From a checkpoint of a small transformer trained on Wikipedia.
Size: 9 layers, width 96, 3 heads of 32, MLP 384 GELU, vocabulary 1043, 1.21M parameters.
Each number is 128 + 24 x the weight over its row's rms, rounded and kept within 0 to 255. Layers, rows and columns count from 0. The size above them is the row's rms in percent of the matrix's.

# layer 4 MLP up, 384x96, rms 0.0757, rows 357-383, columns 0-47
size [ 86 108 107 104 100  86  90 101  99 105 105  88  92 102  95  92  97  90  95 120 109  86 105 100  95  97  85]
[[106 113 114 127 126 158 127 130 152 133 126 139 113 185 115 180 154 114 131 121 148 155 149 137 153 109 103 126 117 182 169 132 129 102 132 123 128 140 116 133 118 105 137 119 107 128 132 143]
 [130 116 145 131 131  97 160 169 134 154 133 114 140  80 116 159 107 110 115  98 105 123 140 141 110 112 126  85 129 145 129 159 121 109 132 140  97 121 138 131 141  94 122 173  97 112 147 112]
 [146 150 132 131 190 156 166 112 146 117  83 100 158  91 113 159 115 131 128 101 132 177 143 109 160 128 123 132 111 174 108 117 166 170 128 167 114 136 172 124 169 115 135  90 121 138 123 110]
 [105 157  88 143 107 103 162 119 128 111 133 118 102 102 124 148 109 136 120  81 117 141 139 134 141 147 110 126 138 119 154 141 156 178 165  80 169 121 105 133 119 108 120 133  88 126 137 104]
 [121  73 125  92 112 158 147  91 125  50 152 114 146 117 120 168 119 168 102 116  92 106 161 126 100 146 131 120 106 149 135 141 128 165 126 140 126 104  91 124 121 146  94 135 117  71  90 116]
 [127 138 162 114 123 115 148 147 130 133 146 145 135 127  94 137 117 170 117 152  83 143 134 129 117 121 123 121 174 155 104  97 118 133 140 155 141 123  80 130 116  78  79 179 108 138 150 113]
 [ 88 162 148 147 108 105 119 128 150 153 124 122 137 122 109 103 162 145 143 137 145 154 135  95 126  94  94  98 131 132  88 125 125 121  94  83 104 131 145 171 128 115 157 182 123 101 132 116]
 [158  89 127 107 130 120 107 155 125 100 134 121 125 153 149 111 116 141 108 144 101 156 108 199 134  67 145 117 144 150 129 136 127 157 168 164 115 141  99 151 118 152 162 113 123 121 134 140]
 [129 122  80 102 106 133 126 106 158 117 120 189  98 109 109 125 105 101 151  68 151 105 120 150 119 129 102 122 147 137 154 144 148 152 129 145  86 166 119 136 131 176  99 147 103 158 118 147]
 [101 133 125  86  99 160 175 102 110 128 120 128 130 119 110 147 137 178 139 133 111 114 132 147 117 124  75 177 126 139 138 128 149 101 137 133 116 115 117 136 100 134 123 120 121 149 140 159]
 [153 169 120 138 121  80 132 148 119 104 132 145  92 130 133 163 139 148 131 146 143  77 135 140 135 132 134 124 153 158 154 141 121 142 141 121  96 169  77 156 136 131 124  88 110 149 145  74]
 [140  92 152 101 130 142 131 129 192 145 125 124 114 109 108 160 104 122 124 184 122  97 120  70 137 132 117 111  82 167 154 131 101 119 147 144  98 119 109 127  93 154 104 139  79 162 144 134]
 [133 155 134 138 165 100 135 119 129 108 139 120 147 126 142 132 106 106 112  97 172 172  77 128 129 120 130 130 130 186 109 142 113 164  91 149 103 129 147  97 133 152 143 143 137 138 128 119]
 [157 107 114 110  75 123 168 129  57  95  77 125 116 123 112  99 110 152 138 136 128 105 131 144 110 104 101 140 123  90 123 149 134 143 115 118 148 108 111 168 104 121 166 107 144 162 126 154]
 [143 135 128 107  94 123 140  78 104 109 128 110 162 155 155  84 146 156 116 108 134 130 165  93 164 105  84  89 153  96 159 100 168 175 107 110 122 165 144 158  89 152 111 129 155  79 133 118]
 [131 153 122 135 109 108 133 140 102  79 103 119 108 144 138 130 112 171 162 103 169 167 107 117 151 115 137 163 152 152 108 187 112 128 117 118 107 137 140 127 141 137 105 114  97 156 131 147]
 [132  94  96 115 140 164 113 125 121 132 190 130 107 110  98 124 117 129 141 138 133  82 127 112 138 121 130 112  87 111 129 137  98 128 110 128 108 122 133 149 102 162 108 122 120 134 106 114]
 [130 173 130  82 115 122 125 129 127  91 168 129 108 155 116 102 150 108  92 118  88 114 125 137 141 103 159 143 139 115 139 133 144 143 141 168 122 140 143 107 178 168  99 136  98 112  88 131]
 [111 157 107  90 143 128 125 116 180  89  94 133 134 167 121 145 151 156 134 166 104 139  90 141 137  92 140 141 135 143 138 118 138 116  90 116 144 122 112 115 119 126  92  96  92 159 137 120]
 [ 80 139 154 163 124 153 122 106 122 152 123 119 105  75 116 179 144 157 141 109 126 133 158 159 155 131 126 138 125 121 115 123 122 159 133 114  98 118 120  89 123 113 132 106 151 148 119 173]
 [ 94 122 117 119 117 136 130 179 110 115 124 120 130 117 130 132 155 134 150  89 115 112  89 140  98 127 159 101 142 113 182 105 140 134 143 160  91 138 117 141 125 117 129 147 131 113  92 164]
 [124 136 117 148 103 107 178 168 112 110 152 147  96 153 123 120 124 137 155  56 109 125 111 151 112 151 170 100 102 163 146 112 144  97 100 120 129 166 125 126 121 113 140 116 106 108 152 154]
 [114 118 174 128 179 155 104  78  79  89 110 176 112 124 139 104 152 121 120 123 107 151 104  98 130 153 139 148 122 118 137 146 143  82  88 138 119 138 118  98 167 140  81 168 131 123  97 149]
 [122 141 115  98 123 144 110 146  89  75 161 165 105 149 156 129 113 124 117 100 148 137 113 180 142 127 147 118  93 116 159 148 101 141 141 175 158 133 132 149 139 118 129 117 171 147 114 149]
 [140 168 132 113 133 123 125 116  95 169 149 146 142 130  98 139 122 120 156  92 121 132 111  77 135 125 147  77 116 112 153 140 128  94 126 115 118  94 120 109 151 140 154 137 120 117 146 132]
 [118 150 148 123 161 151 139 101 111 127 128 121 124 125  53 175 130 129 110 134 129 135 171 155 125  92 171 126 117 160 127 153 121  97 135 150 115 137 108 115 144 154 137 123 133  83 101 158]
 [117 162 199 121  98 159 140 124  96 130  79 100 131 122 121 102 172 111 145 140 120 141 154 107 136 108  88 159 120 117 144 131 151 135 146 146 155 137 134 134 127 144 126  98 109 150 196 149]]
# layer 4 MLP down (transposed), 384x96, rms 0.0758, rows 357-383, columns 0-47
size [ 89  96  87 103  75 101  78  99 105 107  95  86  99  92  81 108 101 120  80 112 126  88 116 101  91 105  85]
[[141 140 142 149 137  79 168 171 133 111 135 119 185 123 113 109 166  87 150 157 112 124 180 128 113 157 125 129 140 166 115 134 115 112 108 102 135  82 116 128 153 143 118 129 139 110 114 111]
 [116 132 130 110 101 155 143 122  95 120 107 115 106 134 116  99 100 152  96 169 108 169 116 123 148 113 107 125 120  90 133 111 116 125 117 102 177  77 141 112 116 143 141 147 187 184 131 145]
 [177 100 164  93 116 132 153 150 135 118 111 150  99 138 120 166  99 139 141 122 105 130  92 104  70  67 157 141 116 133 168 148 120 170 165  90 152 142 103 148  97 142 154 128 143 152 138 108]
 [191  93 161 123 138 108 112 112 124 139 120 119 157 141 119 140 107 141 150 171 158 117 146 132 174 142 143 146 159 129  86 115 117 120 110 128 155 165 152 130 117 158 154 158 129 102 106 165]
 [120 116 105 100 110 114 131  82 146 132 124 147 142 110  84 140 128  98 181 137 132 146 155 119 116 120 167 140  73 128 130 162 119 115  93 143 122 117 152 119 128 126 161 126 158 105  81 127]
 [118 119 140  91 138  65 149 130 123 129 105 136 160 125  89 163 135  80 120 144 144 148 141 129 152 123  84 116 108 123 163  86 150 141 143 131  92 127 157 117 107 144 144  90 109  88 137 104]
 [159  79 114  95 112 137 148 135 100 156 141 144 115 159 137  99 133 110 107 111 121 126  96 149 147 119 155 164 106 122 133 126 123 116 148 150 110 147 142  96  99 152  79  66 102 141 128 172]
 [162 139 168  97 163 123 161  90 137 132 126 147 150 133 143 129 115 127 145 125 123 150 102  93 159 153 130 138 141 125  73 106 131 151 113 120 149 102 110 135 148  98 157 165  95 112 105 115]
 [100 135 134  81 158 103 135 132 139 148 110 135 167 141  85 136 138 157 145 147 149 129 127 168 123 120 135 149 133 106 129 141 157 157 128 150 133  94  91 118 142 141 136  92 154 132 127 139]
 [184 106 132 161 135 135 144 127 144 123 126 120 141 117 123 116 133 140 166 137 120  88 140  24 116 112 122  94 112 123 119 141 114 106  93  99 124 120 122 115 100 160 148 142  94 127 151 151]
 [ 78 109  74 133  75 178 134 108 161 137 149 108 116 114  81 134 135 116 136  75 127 155  98 144 134  98 121 124 145 139 116 151 122 110 144 151 135  90 119 114 106 105  98 147 171 141 136 142]
 [112 124 119 120 121 143 117 115 129 149 109 128 121 132 122 178 152 133 125 130 161 127  96 124  99 165 147 150 140 124 106 125 139 113 121 196 104 123 133 145 148  65 113 159 115 143 107 107]
 [109 139 137 185 118 102 113 135 124 113  91 110 124 146 137 134 182 146 144 169 125  80 172 111 128 124 137 115 183 138 128 137 172 128 120 106 143 146  88 155 103 140  90 133 143 118 182 156]
 [133 144 105 119 147 160 132 100 128 116 123 122 159 104 103 112 180 171 136 127 142 130 151 158  85 122 122 111 106 105 137 112 167 126 163 160  84 117 110  79 109 115 120  95 114 127 133 197]
 [ 82 119 114 142 120 135  70 112 103 145 120 158 122 108  59 132 137 123 162 108 166 137 127 152 112 139 145 102 114 130 102 126 103 110 165 133 116 131 102  98 104  98 148 142 151 107 136 120]
 [109 122 156 102 104  77 120 123 124 146 126 128 100 111 135 169 124  88  99 105 120  96 116 130  90 121 101  80 103 147 161  95  92 157 140 116  93 130 152 145 114 122 154 113  91  90 153 125]
 [138 148 147  86 131 126 121 168 131 111 132  99 144 149 154 159 126 122 108 144 109 141 137 193 151 143 145 108 121 124 110  82  95 139 146 143 151 155  78 103  79 110 126 140 132 107 118 150]
 [139 167  65 179 117 100 130 157 157 123 118  97 144 115  99 117  98 154 137  94 148 116 157 159 107 188 131 110 113 152  92 112 104 140 146  94 121 134 125 133  96 125 162  87 127 105 129 118]
 [155 126 120 107 149 102 111 123 149 127 123 146 159  95 126 145 135  94 139 115  95 135 141 137 122 126 171 143 164 108 134 122 138 127 166 127 141 117 102 128 119 124 181 161 135 132 101 167]
 [112 173 158 147 154 159 108 114 112 144 169 109 133 174 128  98 166 106 144 121 151 104 109  93 123  99  89 134 133 139 133 129 134 142  87 114 146 134  90 110 158 107 125 143 131 156 154 166]
 [119 127 100 145 121 144 135 118 130 146 150 148 146 147 126 133 168 186 141  92 132 143 109 117 124 162 135  86 138 122 141  70 120 114 135 112 119 146 171 118 170 155  71 141 111 103 107 146]
 [150  91 101 135 149 111 168 117 112 171  87 147 103 105 125 167 120 114 109 144 101 116 122  97  93 167  99 121 110 108 113 127 130 120 152 148 128 149  86 127  91 141 134 100 105 140 153 124]
 [144 151 137 117 127 104 103 153 185 152 140 127 140 162 158 151 130 153 143  97 126  85 125 101 150 149 157  94 162 135 129 143 109 163 131 136 116 130 156 126 133 146 172 126 104 118 125 128]
 [117 151 108 114 113  98 123 107 149 117 138 120  87 117 112 145  92 140 118 119 144  81 149 124 128  95  88 121 115 130  80 128  98 119 116  93 152 165 124 121  51 134 155 136 105 100 139 111]
 [120 128 124  91 149 163 124 136 114 111  86 133  94 138 132  97 139 133 112 163 108 146 112 133 133 159 104 153 120 137 127 138 130 142  89 144  87 164 163 109 153 132 164 115 149 114 136 121]
 [107 120 126 174  97 151 157 101 104 143 130 120 132 149 178 109 133 172 158 117  91  98 139 157 117 130  98 125  95 100 152 187 161  85 141 137 155 109 133  92 131 135  99  81 187 127 155 141]
 [112 124 101 119 109  95 103 136 151 147  99 114 152 109 108  92 111  87 144 125 115  96  98 133  97 140 134 129 134 119 167 120 143  85 136 137 118 144 109 114 128 159 149 165 100 113 121 130]]